Each number is 128 + 32 x the weight over its row's rms, rounded and kept within 0 to 255. Layers, rows and columns count from 0. Numbers have three digits each. The size before them is the row's rms in percent of the matrix's.

# layer 2 MLP up, 1280x320, rms 0.0596, rows 589-761, columns 160-239
107:060162098183122095099105102123210103141151106142090107151138147130119140131119160114158109116135134117166086105069127137137091150114118115161170159129142112170124137139147110138144159117112143123142121128101079121105157115159120095156110170
093:166107130129122115088094086120165139180154074136091146180183169067134072114135144095128107096146128122114143096074121114119120093139105166086134046144104150105064102122119076123115142140165116181108081111139093146067182130149173157198153162
089:124072096093118158170156128127215128158118124131103151135060121115090117093115125127098171099081157100099142160146165161135092103177086104097119095155101116069134132099170115074103142094114159144133133105114109098106131094114127130129091145
103:138151154108151153143089111121125068147137124115138132152126097138104184110134170138110061123125144143112089175137144130105066180103119183128144109174070201162088131175149116079119099127117109163147132190171115118147120158058122137201131118
094:097141132145125166173125173109068125121160127114141156143100125143119102129089159093115147063128149114134149177161152139148112144157136114111111112112092202130138128082150169126127085123123156135118151136147124133140134150134171134175131140
099:141106114183088186139059163167156124185069106131103120129102108126113172080137101153183150122105097098138211141109151168156107141109123137144109075095128131047123167057127106133097123145123113140134097204096102133135141063173122131199140183
092:169142162132090148129136096107148150085130117099115104153132125132118059097067068151136111137103161167137143165084121125104087140070163149135129076051106165132107142132088126121121107159121137142096118154178049151123131157127086144163130129
104:138099123085096151076130144130181188204058121193094061153116118140104149150062210139152127110143090122131179156100163126133067128079100123165168107077098176146116120082107122157108119168151029184129152148131132192113113105121152111146073178
101:156145168139083110131109116088129174097077074134095147170092109095123092153104102146101124077117135137166137116133151160129086082140185097096150140108103071148111132154192178153111100095142133159123126107157128174092138084066110193161153120
104:101114160123086185159140127124126082069184100153117126150187116126129108115065176130059138118108050191138114170140163137109110066089107128214103098120137170122116138076126147081108127184140083128121123118106128103142129152062121121082120101
100:100107109139065143111124091090195124126132148189139156109109094120141134139080145166146148135176110142141180199087129200092117119115130170085167143168100150140140108117104141152065122099111122172115146124108143061152097118180133075119150159
098:075130157114110102165132137097120062149157133167078146110165124103104126197080168171120140128077102099106132149142067111137147150077029137085126087184135120124157103098134088098094135100120197143110163171105125182177133093086154172168119149
101:074105146151122162147144136103114108105114154083116171127141107120155135140120163187157104112041121107095111145125132099116057120107173161159177171186123127100140097096151130129110158119089156126153139107135132102101105115124182059099127105
097:163106125133115092161125036142142115184115168196116133120099132127112123176094140145174091091164212174173138086132123117131100181154101106156089130014172170122134120169135116152152106134129133100152125139143151104133105092073116116198131103
097:157112159085117100119105151145064092135167142131085140095171119115097123065109110135126143073118143127131176105158098141152087112150110153161189138145098135119154097144111145127075148087151141135108146140081078161094074128107168123109088163
097:149092050154157092074114053144085130120125124176118191126174079111112143112146125132134108197100091131143155129158119146144139107181129112106161148133149124161144180135171106147146117140195115170199098156084100149096129124072138128124114184
096:093125162121124123175147078152087089140076151148134097116212098147137143125109098155169122133196157186146150209142108096063134116179117122120139099148126163091093166136125106199092126103138147172102125152127081125159175105155097172159112138
093:098095082147126109149116115159127115105124117097124182161085100157137133138127102135126212100111160158140136158065153172145138117126105125156151124126145168122151170111112154145106151130099065102099138160147176132126092094140063108202138128
111:138137113216126045114120092155169118123150120103113137154175139156114136141093125137147162115156129141160120167081135138108161072107071170164160105102101143181126148091177083161127149162122123160145123072192139087157154125084122098181135108
101:176080172146137136110088109062138128148077113150158141160195123146152095100115119153161095176097169139175173116064150130123184090125088138145158109118118145148151116149158080150114180110122125174105126121112103160100083152123125136176125128
100:146114068099128156085148103130142101171115142128135126147113136075089121132164153192072111121126123130099181158152157142166129141137141113190065138170147142119111141109126127132104140191093042101097063113091096151126117142088138155131212093
094:125073104085165128103171141127107137152122167162149102181190131170177115145073165167138102148171186156157115139183137124109070135102063140121128155095079141220062153154140114151159095122116153154146147127113133131096168137116111131148102093
109:053135088141072165145101116145114157124122153179106142184095190140104021183124189194131147076120107118125099136129102126145130187110104193117179118137140055161140105102103103134149154119132123116112164143064150138176126164130146124133123176
103:112083191109118103091146139100113129120109177137111101130136153099201076152051177136166146112132118195154067117055077139115059091108121132125140135122108094105075112105122142104147133142088129161118104134108076109102125130131138121116118045
097:128062169116081086100158094131089163113094202151091082142168115166073084126083102183099142154178153148072112187102173112109129081104109096154152118063092092116093160130147131122155154122123132234129174174153124118131104128158190151139098132
095:104127095128105154188186109097115125205176168133078116127139132172130141084119141181109173135140117158168173113147186151165175098111096110180106115113166095103141124146094095096089114145125085106108148166106123115143125102159075126110162160
106:159113125129142125153147144143107136183127163159089084112111105086151115121151122122154161089080096165140141147079173198094056108101149182109113135097143136138118167103140129099094110140153108177095101142120143163199144145110108125109145099
094:161152131053091126150181159175098081152129089122060151112126167133140134103140136171090059169108069103173158110080144165106171107171114125149094099136184138137096156160122141168053142124099060131132114142118141092139086076137139184127093162
103:138132078121154113198151150073167160085126139083107148171135107096120075148123116148095131139111133142078176154190145121152093133148106118116171246209153143130153138099159095139149187097098108121150137120054110164149130100091096136161143160
103:126074100119129133159123145156176151160140096152119072112149126156128164091124132145159165122102148110150080145072192129142125166211062077151111150125209153065188187085096110152137116101125106154119129129080171120056157067144145109108156142
108:168140109201127137180160064202129128132148137150114115132145088129113156158163114158108068088100129141191180080157150134185105091162102154136145165104176173164079155127117109099094126123101114116101133131137093132113171226104068104148106148
100:119178142151166097122160144178149060111147136149088140146134074127122090116156069108121140070148093061119156127107127147110112126156053127198098082135144076063107196063141134133101158074157105186101078086147071149126107076136160063147156040
102:153090084137118135142110117110104104168142098110102159141182114157142112114116161145134131180099134102132134182111120203133145105138125089110181078178088120100139153120151097161142077098092129093152103123108197129142127136100203117146029159
093:067133137110119086094118120129122156182148079124095167111184134111172161182114093126126115056139155096177111119120150151150109093192135123158144099086096173113169189076195117098103139184100122086085099115115105084136116116188191127128137231
101:114143089119125193069136079202149132163098096068118115109049137135063115136082154127145129163147151195135151129093137148144099134089182087150101099107095140148185136144132119106094135137110097091102094122054125119148127126164091159145148092
101:206126069093148136112096204143154150160121110184103077091141153098119060133071143114136118101079139137073159138076138129131161141183115113134189165210122182152110104103132100099112107060104132168116122085106127116130126074105123182154098162
095:128177109141132147139151092116118141122150159128116137124145123043124199120084128085113059078141154103210158108117128171151161207150116102113119159103117157144070147144145068153092101116181103194113119080110144121109160108099120193144162128
099:116135134118083139142200172110157128109163152127114160103169139138140095128097121115120150073158062098152166122090123107090071080086118142133112162097127160145152165134114138101114143087131139140150091119137100086165149101157151066123089105
098:107088175102128099126167103140139130126113151139132096175206124113121159102130116090148098131185146157093135171067172134139149136084106124157172102093183159095175141084187110155191146113090154116145153119102132170213078088150172103135116114
096:103077145157117099120081119135167110099179096143096161126154110099083172110093143108129141114066102127119168117124176165164062107160094108134144106092202138153089178109153096125107109134139110181130146084130088079138124137080157126162153095
100:143082144146155135125071083130145051115142109147120179118178091147120145158133080116149161129192121117142188105123132106115134097155136122150073089094131151119104153117120122148115141139112108117073132119125126144119106120157105100087168134
102:149136119147132095103192158122165111127138116109153092138101110123101127080102116116191162089182079102115124126139086185168129143087080183120145137100137151156143176146127073176047165149148071131117047097182082074160117117156112111182120143
099:170192137084102113098179119128161116146155149106090117081168117185105077130150121103183135131135136131107118131120086158130093156081120115093211175105121126144125137199151178072113134095111106134073140051150124079141150110085150131151141156
092:121118206089090188076140114084085184085171130107122122200160124131152108132158100115153149077108153170132167133111184157142106103091111089162180107085106132084119118163135125195130085142153115163111089140074183154128104255182127123125106160
098:090146149107079095154139098163131125095114126125138129073097178127133134148101079085120153124199125083185117101053166128079096154140164115146169129099146105165113161142112126154127094097210118113068074162106124087089129129103178158176114130
097:142108116138100091105135134149143144137135159239116116139130107129058122101129067117132187124129107104139151172089170127078151097139100161127092163138133145099171143099124148089160097107174111140117091082156098126111117131084136154149070138
109:097156152135112142088099168150092097090130120105098096132095168135165165144100140119068125113129118142142105116111115100133083108168111105166143123127140123151090125137068120139113108042133118154099158168108172090152094077081138156098119165
099:184078124090094103123098142116153114136135147094081101159196140094156078181109135156101139178164110081129141129045132119120104079117076108098145128181112109088092116150129151055106134071159077110098158179121128133140139171162150157098124224
102:123133122164108124094106115176110125108113157136105137193154134139122091109123108118139135146154125081094110147066157143136075179098075119149141113192077100113175169127134133158134079169112136156096104182127146120118084089085104115144132122
100:171125116102156172184103148134135147194091173188090106163111147071083218141142141129092115115129124075146188157129129132130093061166113108126135164141140156116133097180106108200118086127132171189146158168097132169114118168117123094138118172
097:085099175047131168123115082131122131115112081215122081127235086099164139146101140091151127207166138096132137113098120173178119066154162111099118107085170092083084132081141091202084114138052067155119145143049121139141130110138161123123112119
102:136131107087136166141161184120103126161135139111135087088152117165089097165165134096177114040159084183184136132150141111115136068119067082101091054155155136165126117076137097139134110051181125132125107111173167141150182097089096131121149210
096:112105129140243134149125147178144133093162106218092116106147155116129141110093141075093136188162128118076136149130140165150106081173174147084170151139104144119130067082136172130136126095151106106125144084134102156159123155152093115097177125
097:115066087108097186083177161169102115056100110175144124126120134157151097134118147107113102157081104115127162099124127150200053125131115171138090149056174169169120133161112121104080073125153131099141129060159142101126114082123102202126104177
108:068136120094132159104139191106105097108100121162117145151120116145112109170065110128137109089121089077102152172176113139110050125112140122163093058116068166175085155067203065106140157121103071172101137183124153161107132098156084180092128093
107:119131134103139125148187147133105147116123114114118086161167177095169101130099164087136119114132104209145102188088121127121178122126131192099162165134103126147139149115166077143151089098156053126121098050140109075118157162129162135208078072
094:082156158137153095126124101193105086102093135119112094109090096135135089160147078148103134113096101114113102116100113135132120118081104117137133206071160065085091158165123185177126111159171126210099119122103143126150112138114069136121083118
101:122141088175107042138155165158108138125170095149128182140200143143150135129129109135150139135181128090150130161132162127116127129131086098118104147083124192134042168128167181131106178156164148096135173134155125178096113187101137153128091204
101:145046119061110157123130117100107082147142101124103133083160092144116111161173161185077100203179086106125175109177122139156115087138119134113126128147150115126054156102109099153128099172100105094126104144097092128124081114160029103163068120
097:101129147164094156106150126139099163084084086180111076144070174126132132175109158075133151180111085120176164127154176162130145131146096078135157177131138157160069093152129070154131128179156086167119126072118139096169119140099129222152133101
101:172126090168073093142111110112126135128165085068111116095122140162200111094136191110129095091150155132153166169131147137122166137173045137138155173152119124167138121102083186163118097040148094145121129127107139164177220110192178091106150151
105:063092122163115145125149118147143099113165143152116038209147119120110153131062111117141141113127107111158072143098079155128136114155166151198102211119168118068089129142133174168152093085136072132113102105094097113162171026132163135111063120
100:149118199150111077073183078133165116083157114133124127157167112110113081089113172141103090134081137115112145120161176108070093177074126111174148096138150176066050145122119045146105123058132164131082066112084118140104119074110117144123104166
103:171104133110147097130166147129163144085102127131105169106160154169158148024126161134169153129141095133092116147124173168102144103124171136137136153129128131142152146140157103090077150144124024139125063114127094068151075104181128121147121103
102:071116096107123116108130122180160165038105092131126068156076124133124098131077164167136119152145106122158151102102151108130078177133152132168144153154064142114116122120142143116114149177100096146129140151122172106107100147131099181156080167
100:101154165147145142145148111116096121131132141113117177124110114129081109061153109155156150103102123089124156147193229163166098103149057153150159095134164140159168142156147172187126104110131123169111138096126123111118104145152192127119079154
108:084106131151107137166124122111129117132108168122086091169124117085193128060145125166141103132089112103147111213158166176145135150147110202074180132147162141084158087145143082167103077150096083120070151151118148148086127147074142140139141098
092:105079139078141131072137164155133140140137155157097138136101175143142105123150117078158118141074108124129110121094141136175188109160140130125176067131125082115130146041177096186110149112158155105077155091183103143167117114117099162179115110
100:129112120170159089183161117117131113125127153076097110149118093118097072156136177163153059098109118114148208103113125140098096090108126132146078062128069146131076096180158143173123105099170166133109096178137123143197174126087125149093122146
101:071121141141072090100126093144164127112117169174115132169182118149143092128151105117137113110161193102115114137116117184131199094167129125070128164110109142103109093108128114134087135172156167067161052136126135155171141140064113173128091166
097:161103119091114122106145080121129121128141123154104112178150089134149079089085121203129097148104114153125162157151090115118151121080117189125141111183156169093125126165100183129123097137172143152140155088113120116128100119093163197117186193
102:115140183120121059147159082120100141162121154091149105100135111159154142107092167131147126127071094108105139138146152162138097154112124063112089151151157157073057190163117097170147131148140123103136155107122149118084122146152138169111128152
096:142126124140108158131157152064158191122162103158121135127059096166113143135109103115123133179152131125144141109131154173126109084113118150168095105103130141139099143084177205153087134061103133124080130084072123125117139201077109116160072167
095:107118144117070068084138126183099100154121150102058145106126122092109226153095147212077155142144053162096130157097096148145147128055153096127101186128139101140103157081169120179095092117144101152105162114169138093136058111167159129140158203
095:103099093172090190167083086075127131114119104093110094093094159166163136141174147120088139148154157161112113165093126150166107125121105104148051124184152169117150124179166100161127101159107107107096176071123152125134151094158146081085184105
097:109165075137178041135109111065197116085080083168103126143117121140074149078081183155159083119113141111111104137163131129136087151137149152152122161188159152142093187153145086131066103149118139109088143180091139141145073148168129130159068095
100:098107088146143099104171155093068147187055112157085089131113131098135119163129143100162145172130126100094170129126149130081108088107078121095134134090081130158115140106123200089148147109104087118076082084102055101105116113157103130094064093
097:130146139112132114113156199131120167165158146113104164114135116073110106154167168131097193109123154145163109118106138139110134098130105157174064105151111110126166168126145116143081107156173194150139126162128137152125113097107160129151122121
104:058122124076091147144129175129136125184098088215101124133163107134100112141101118125149119133149162132130160151159095127145145115125152096148101093172150113095122085110205116145137124101072126195072157173104152158079151166183106198091235134
114:080117131134125110168122101081045146110104084173094096144152078102106136121142107163110108169138102061139120122105141152136173100109113061073132124204098115120141156098147133138077115065103161180060117135128066153120225152141051159118100115
100:165074159189103143153156137121117112174184096118104145125128106150140123074110185143069139181139130157150158101116169105171084153097132075186130135130065159106124116143079143147196071165137165165158104074153108146092121148116086095090161099
101:163106098071149151165152181112165134127163160158064083127166119041110122146121153098124065149104110155166173112195172136164102128084121122109093084159159131082082104156101116115092084150125130187121137109101120093086083126090193090112151160
098:165091129166110140142156093121166148148151081108088089120096174072082090127122118135112042135134112161142118128068132194122150103119089048143141157191080083114139133137116141145102124116131153161131048129095116109040085094176119130086101144
097:155134125084135057133127152170109123180083110137056120127115121130121136106165084129111145146116115136143160150112131169109090040090134114106106123072150148159154095128118117058123140117104098067107111058171157122159079105126137139127121123
108:101131107160112147115145142085130144140105131142102136153169065119193122104153170133153116162148129116142110146114089134122082137174073119111120059130124115141117115114142119130095122156063095156089145112104119140104165125142134151154153110
105:051124111133094082141198132144109132153165119125128130140093176114164157152142172117068128000112149166157142081085139146144118137136060108146120119177082137135150195138125046142149113086128182171133081098130141118075081116126136145062088113
118:145123101139098064091121086149097163114176108146092102133144116104115141141146107146114128150112137168115160193107146117137127112151066092111108167147156165201136134078095144172128169129161116113085181102090115144149129155121090068112110216
098:152173155120118119098129160144122134131116130172089143109197172056151093175123094126051123157147099130138183152109144170145135121118127123107129160131107178133146143088122118072133114131068139132122131061110091120098106097167089158098154117
096:130178113110076109125159141084160135159199110098111101173124082148188095082083072146107121138167113149161135108115149151104075122127120169205163123137084129147136075160067191088089146113106111136122096123164135128062103110123119166135103130
097:102133111095199112111126085138149121128170153174080085136100128086133089133118113130149111096185132135134195135115186149013081112157128160125184135102174150176112143150107071154120101152138134134103156082118128151158091130211195103092139114
101:119092171163188142166111163164107079132151145102118131108185158099120154067168071147149086154078164103113140160132175137137070170140126162127140145143102146120099132162090130148141087143068135121110107125139044201103153189099199100168136106
095:124117174126106130124107073144113142092165162083136113137174108124140078109144086114085121136115150177129147159131124175186146089100199089114181145104104134143143120133135125147131094122156115162136108139160149130115109124125157107136138176
103:119172103091145092097168082190120142137097129129112094209152078103096151144071159089129161149073121143129126165129182109148142136173109112104143092191107159183094137145211146155139062123058092106078117107110152128134051136124106128156158107
104:137114160132188103078177091071132149094138094095070072096150095125109090067150142124122135136151096132145181104105165116129098143126149100106108138090138185108142116172112086079080092106127102098127123120093086073122102156143083147082114143
094:126086124082176138139170093115081132094139103160095118158167095171151093135061125176080157103067104092121165122126137135120131114163137139126125155125163111175147161114100096143135137122145111140152139079132087143145138146071130204153138156
101:109130110123129171138075155152113069124143126132124125130203128123095119113085107140067084119193081144145177146177155138134093142121100112157146146154132153170080130114113114138167116172156164137126103104097086172108175159081098176168129156
101:110098132133134051149173097150118163102118163113112109113117149085082091102138095143162108119145168127119127124140144138106066159134081133068074121130124106132109112177171114141143165119166100138078097097096127120064169161158162188091180095
097:135075163066082143148120076108151112157127050150076101132124140129133139136128114140136164138147115138061135161124134210142109133171162111099119106168097136097143134152130103234113124108126122106118117124124139171189162175191178163100166152
097:129144053102121106157123125141163073140105148135112133080101128085116138105130089178109042163125134140192145138155109172115087148107154183117112133104128161086169144125171122154080060147141117154084124127147143162157180165115074156109168091
096:092145138166147163144137126164171140121145043093119127094158120128126095161135080183090171155147118180116082123130122158170128139152183163197155130130086147113127218179147117099079137100100152118192112102169130118133126118098122168149093109
105:143117122070163135105150131105150111108125123174080159082097113077136099131157100094148156122158152122158137154071172143172147107169103151159114141147189151191125151071129129160172127132174094141129147177099113106101146146067159145143195126
092:114079108093135095142117143156136094153146101149110143140137175163157115146121140161163102120169090149116130167124109162104077119069148105129113090130094082109146112159148094136101122128161078146135121141142105119171119093177142140164194147
106:142128139121154176079156167164179095137124117105118110155159157128097062114108155087148116182137147113151132096107137131053127085149138159133150111099064165109096179115186083207094088164150109109030177092111149142143208154091137222128121162
105:113119144149142152146066129126075090165185174107102179146160146137153126169111104125098115156190090135099096158095135128148104113140138075167110188120100019116139141113104135164150126175113104151136156119095119141122155142175150116094162145
100:125134160134154132088127085143127175118137117192115156145077137180084099196127107101116142086161113159109172093133122160121110097130125131154117130142148114125129129137135122108165110102138046134089142106094175060188147112120163214072157133
094:165061138153110161115113140121193092168106123108092139170092129152116181140116094188161139122139143118161101133087113157151099133112140111095216108045097148108146137124106140129095133140135128103128091132115128088117193094126162103146160136
096:186117122091130149129106109124095086103179102150104083175154111114148093147159096105139109156121151117100146238088162122119140093137069128158113099144149179137103107094158127133142144102129098132118108072093145140139143141108110094191162085
098:125080124137222157143106124137123200112111093114083151112096158149156118117092068157115075162140144063223147125119122142133127128146124060152112102111119193155163168180144085111123084140119076168110140192075070106144103154109134153122182126
116:118186121111142150117156097158127141145180119185069071156111085110124121126190108101133158164167164112084144106077127151164212144133079104122129149119152170142167165122170134145098034084117086154109058087135142176149111165178093155148112108
100:175129129136118091139162124172138081093130104116065111170069135143138118045115150188132117196087126106127172128152135123115113124205038134112093091111153139112110092136104073083161093151115137104083091124136165142145115132127128090118137134
094:117098143169162152139178099092095119065119102089092136119099174151170120122133106141151075173149153165120103152131189105116109165128095125142182145127100142190085130120162114146108100125174069099117150087152139151120145101169097113137144140
099:147146153155111115161130082073100130126091130126103129142140129167099118108127120125169110124168166151148080147111102176130110172116124153151119065038130129097145135163113143177104146093173113167074148156161174077150119074130063162098111224
091:095146096098097074160107097085119123129123178183088088157153156138151149157128194107119168148113157134072138170141151185168136085181126128130130094122105155104123094117126145120084109126087120114060084118181148103140120104086074113135133096
090:162105087162118175127156178117136121077162181163080111174143189117117071094124125140130113163076105136111097156125106138140042098142097159129111164074118088171120083081117148145141140133123099104082133124167130066148073143110091132087112149
098:116132071163160072154131123152140120157107114161127142151139164059154117063116169132117110144119102117157180072092127133129052165089113135137088124196117142110147104100143139097126158155092155138140118136228111110138162125128152119154098121
097:090114105130122139112142125135119155091114124179089077149135154108118092135085092171163096149152157153153106096107101124163161106096068109138122157107094118075112116113158127127120137132107118153119194131123144130134136134081121140122181152
099:146125102096088128135154143134143144145115123161106145140059145142068102096111206113103041219157117226139136147089145165109127123055113151116160144087143186128139106148139138148139038139113178133124164139104170115134089161161141131156129145
099:107168114097184108107155126108151130095112156130100141106119129190122148151105148128143123158137136108131134143120146136016072140126054203131228067135075151123152119104156151098124154156084159165110159095125093111133168076130155122152105083
104:080087069062109112169075134113122167120132190138114118102130096078175162156139163131104105110126145222129174148118167162095077122194119161120140122147156057130126117123125138167107057072158105157150119151090094121146127179154148127156181092
104:150134130114200092123173094155181168121081151186138164148081094088116149099115141156165144139136139183133128140166167156120082088134100101128135131088053205183120118133162119088110190095143096125079122151110188052134140079126106178150104101
102:153178087117103171106100130130104115165097163102090162099174126165113158095162115104167113195167112115145128174084112121130087123116066123125094094121180096124112176098154113170073160113146100144146069111101077152136151113122106147102135161
101:084105114068163088099124112175149130178118177158065107164205118143166115102121143117131101101112107150111098186168150127111077067140139078078123146138128105131127137112162104109134078123098150139097128129078110127126182149146168119155113149
098:101122108116121112175148186110124146205155185152129132114096105082170091125143107171216089156176172157117155099092106159105155077162129113134130072114218185115110136119125127141088125089176150225096151128136086121102091132069120108121077087
095:144117133097143131157082160154144162133076136117114137127150146105119100203052118149092120096199166109140116165043124131123086088133081087175128143078168142082094149090090039165126111099119124112077153135092123167127099127086112160116146169
096:077121153157114139076125109122093103121086156111115080149107218095147125130097132118137092109079100095113166198139162149113110153134061162119122197093101151220112145144122146117132128110106152183112163141171095168107086129126071147083060165
102:146122087069213097100156128141068120198148088171080149154087144152137101099126158117151130173083151105130159128171140169117123111149140131117146130179189117204188187121073137155153148089109076095119184187096111120109148123058192129186121162
099:152151183119115163122147114139106145122151125123119062160134126142165069153099124157137155112138145083076141146078065148098176132157125108110134135114099137150154140139141150170113106140132157171112128111132000148111113195189147148113074099
101:117087106090120137118109159106137088140128136132131151145136101136137082111167169173092084101082111116191169128148111116136098102164108142123120176139167133116073086158087118119164140099152163119095114060138142145144073099124178168072145099
100:181112161117187087120117084177187141104124095212104077192173100148130157165135128132104123108160148144073157134098177169106130098191098079095160091103120177190134171068114134028115129174114129171151107114149153131160143113157153152121149107
097:137148115192220124059118099130173162172146149163108115119144136099108149129130137135145083158106111149128137132152082231097099172125144075105130141129132124128079134066193078163072177075100136135101093062109123076160112158091096109166114139
096:119128078107107109074118139138102173155091143072078048159150159200187107139107137189123119079140140162161077121110140163159084166134162118122120152120078200099179144132147121116104155148109153120120169149057100141119138095122151138149144139
098:118075135106091122120104064160100094113147165115133129107121142111140128158091131116118162151111135109033161125103105139089088087115067147143072074099156136099125133094174154109108077140083138121118120084156123081109144105130112138059137126
101:085146115141098113193065183195115064128135145096139155108110113132162103123153164108112108065136112092186118145124104154153141084172087118103120124160134126119092098108106155121141110159074137128148152163162096108166091146090130110148178078
095:124083198132106067105123065143119115140134094116095084096182135111082137139078082092147078131179103133123136170168146128121147111149131103127124099105081124158109139077167138113152089146107134152135118121158112133093124167134122096140126162
105:125135044121132103144114124150078011094142109091128120113134096085114092127136090181071109089136123120159138123086185179110138145143073164104094127145158179138157168108174065176165130105170116148101121145120114106190145158084141084149161102
101:153081102094052173076132115133100163116154183157132211171137150074146108142108113169073037127152121141157175156125135114126162132145141127137088142115063091122156121162218080152128090088110090187156100093153171112090123094117163166116191096
102:155119117082115178111126142091074126131128124136122130088111087124114134157143094160151166157101064064124124164146138150108149112114139152153127151128172137158097132128100137144141084144146076163131051163100154134119103102159130151181134126
098:135136145141110165140133109115152166130131103115115071130115135165112126156188164105117052101134162087134131132104176133177152163131141133132171117077083163125133141132141094189103139103198133185103120147145112171096085090135181101116155147
109:162121114146111155082137126072141150079105115179102138091105096119111094099149143083145156077170145138174173138092152123106074134161099160177153145119155184124161172138125086134116092118139133118045171140131124152152125195114111195142111087
108:129076106136080179150167086073132086216117122138088094153149142107167110066149114103151126165128142114130135122107100194122136122131175130122134156152144119140070133129177110106081126105093055150055148156063086119062165134102115139109163070
102:080148109062107127108106163178096168078089149097104089177170146160086144146100091116134147177173117195143126143084162123090108087160083126099092086132148102076125135079191134143153148104100133136090232127120127194114174117134137165141141102
111:130054179121143130153138145138061110165121199154108096093127133072112183115161083109155105119124183169129091135092058126120164106149139149152085136069133169123150159148114111118127099111148137179092134079146116119169133162093112151108155139
098:164114104165104127132156098109037137096169136143116098168116089102177140170127091083168168103092129067113154176122142128073119143093076091142094112088104110134097140095137130142147172066157138199087132157133187174182154187123105138117103169
099:156081095150199137108130090172142168132062110139108132102190165140124137173142140105123128150137076115154138135108100103101075137133094170133152113086089130173129115129135123100109102062127139148135157088097128167147112093082105189128118131
098:095121157114137115145115131089150080142122143094121156120141134109194163109131151111154049110107120115106151094120147185138128055149159135096157119092106159144050102061149136162104143147150089114048137140096144085111142132081140084158113124
096:114105111195084138146111123104120179070123108121139141153118162119130125138145141086192066114181092117127065150090157137132108113151088085167139096126134154142090100098133139149128162157183091170158082061183090063187172110115090106101083160
098:112081173080100155059092115111101117119111133043107142150109080183128145142157160130148088130100131158126134169084127133150081101096072127177117115141136130126142158109134195171140178165098125160124160166170171110106135124097078114157105060
098:070088149135185134108138155121085196138140193130122089172110152124145141157132118198137053126140167172191120130150141137104117088171149090110132149147124129137093198095195081080092101126155174162123166132117100147076142167091088147129150149
099:083067153051091148119127119160106137071089118138145129142149113154192121140097090114097162132117086183106169144132120124102102110176140022151173113117095168046089134151084155111123132107152101154121119170138084118112127095080126111127094109
095:104168106106117105103161165155062102123137124110112132108129167056160106129123097134100126100178104148184173167148194128151158070142147166155141092161076149116114164113175146105128105147158125178101089100107116141132154132130156146130141109
098:102106096158141110164158080127109041196140156162120135149163120108137156096106155110138088163089131144103151162109179125137174144130148151135115157175107119123107130118112130137098202073127148132086140110158136156104069092112150141159166138
104:096144075135156130094108150102152069117185127135099154149146103095136160170102147119101143120136105164166175154139138148124142071142090124149139078048073153189061124096082146111106151115118092149152090109137097109118144086100149089190135156
093:098154113165162100096118079091103112102176147107118159195146133076114140130208076139094130148123088168120116120125128193111167144142134118194145163188141137092112164129129118110113129085126110139099106083117034140151092140084108180101105143
111:055131118091121162203129055076112119021133120132121104127161088147175129124095142121123143163162113131139116144132144160109083088164095198149114161117082105177109121152157072161107123128120109106125138149046146121101136116108100124120103146
099:105102118132069095123178154120136159064119121135057099191128164124120079058164135182136120172135101090081133138091121094134146091134128129140130127084109121122169100069131202115092148117114117144111145079106173147124135023130073197107123175
099:100130088128135102138130121146131161144051048094095087117181117112172117132137106145095120114063141070136157177125123152173155107166124111089085090127105114136113130131116119196118142106116126119098123184127113133121177120143066141143097108
105:111089160139110085166176127165116116165155160148121137111141087091075111130155149153153132141141107068193106162061161156125206083133109151146104088111106137135172132122099180110148156139161147119125143148085105139139082090172130137177206153
105:153130143090142142144171105085156131135151137154100183127141159137141177120082053143137075081160155152166114138131123154156079107159106101087140097107121112073134134136095212161127098078136164124130153124112107099173132127118117107118116106
100:105165092123132081079126123151110078153107140143097131131136048101117129142165112134045122095119093142076130152099140165160116152165124055193116126130151153102180148129133161146149112156125143121079199102147145127142116089055103199127120120
098:093127116096141099184136160192158049162152103122141128118149084122065144146151135174167079113162077070155139140149103196169154143179104159156155173105128194083138127071150152151080191122134109151148083081147086064113076109161137153116167114
103:070122135166101132079064095062091141133137153087096133158146106108169171115073092127174123119142184111118192084169072136157162140142171141086183110118089164125177163142145139155107112089142177209092160109189109126110142132146128143125115122
102:179049096103141156105113120108102127118133090164144173083184173055120117099167117160165118121108070146119152113155088194120123085161127154119202149149150168119132135086192142099101133100137096148139076135131095085156158117184171096173152101
099:054102084160093170084143117148131193138109129090103121100107124110106098142139185100175053163148138113124126112102154092111121081122119106177148094123117149078149152084123180125127114064096091150124153141130092132181186139142094117111151093
110:126135101113079128182121166117083121112089180178121133110127131103061160149112108112144079214149113139133139111113141153176117110145120189089137138119188128114113130107184138144096110100132126146052113158103152180153123122123133157125173141
101:077081174117099153135145117097115156138079114051120129133162143131192156079126163094092134130115164187092145142159152153146131075212129125132148104115061154095082112126116104115132130128130108136087069168189132122085109158140120181138149080
102:109083100125156161126163099127109109078110131140111130141093160171145130132072062097186143113188119073127107143142061149152114117141137130154054117131169163183130153084115142098105077113142124148126088136096173072119156124067156148071134102
108:115150125134138167187153165137147145151106089130124124118112096108160135123094143116122159106190134118118166164152142187137094142158094111088120158158064184116111159130138055150097100121161079161103078221158093106079105119103160151211111125
102:188085106187151055109196112085124106130153145143098092078126141105143134101147094079131124125116128195081137097136146166088091106080132103127117158179088124187135191143151114091093143122155135131096122059092128111076094101134151176092142135
101:122099135104085166162115118161106141095086113048118042136153180070104127130134155139159041112121115113143075148122143145128125070129144180148133168130155199126109145090147091089131126046118139136164094125175134198068089151083104172156154149
097:063152089086140147087139156051064138163113166134117162145123107095154153111055102122162092110147158154069105151136074186141113113126091165094123119100153131119156123131165120221161118112143140129112102074148075082151127136190123122223163123
094:189082140073100118112132133062129116189155117160113089079111068120123135111202152157082172117124149166098152143141222149140106145172128097151120158093157117086026118153192092169175122147122092128164138147119087123091092125106167110134089117
102:138093104117088114066159089090145145125158128118116148133146181153060135146144166154085168130143130084112140171126132103118144158080068101123142094131144156126175095201088100063142107166117107154140124118160164169131158091139144179140183102
101:117184121172158099132082103206141091087152148168124093209132128178127161110115122129091075159173215077131136189151140121085172147189098103169141070096101130148048174118115114155131174124062111128082090135125135142155145124046158128188176168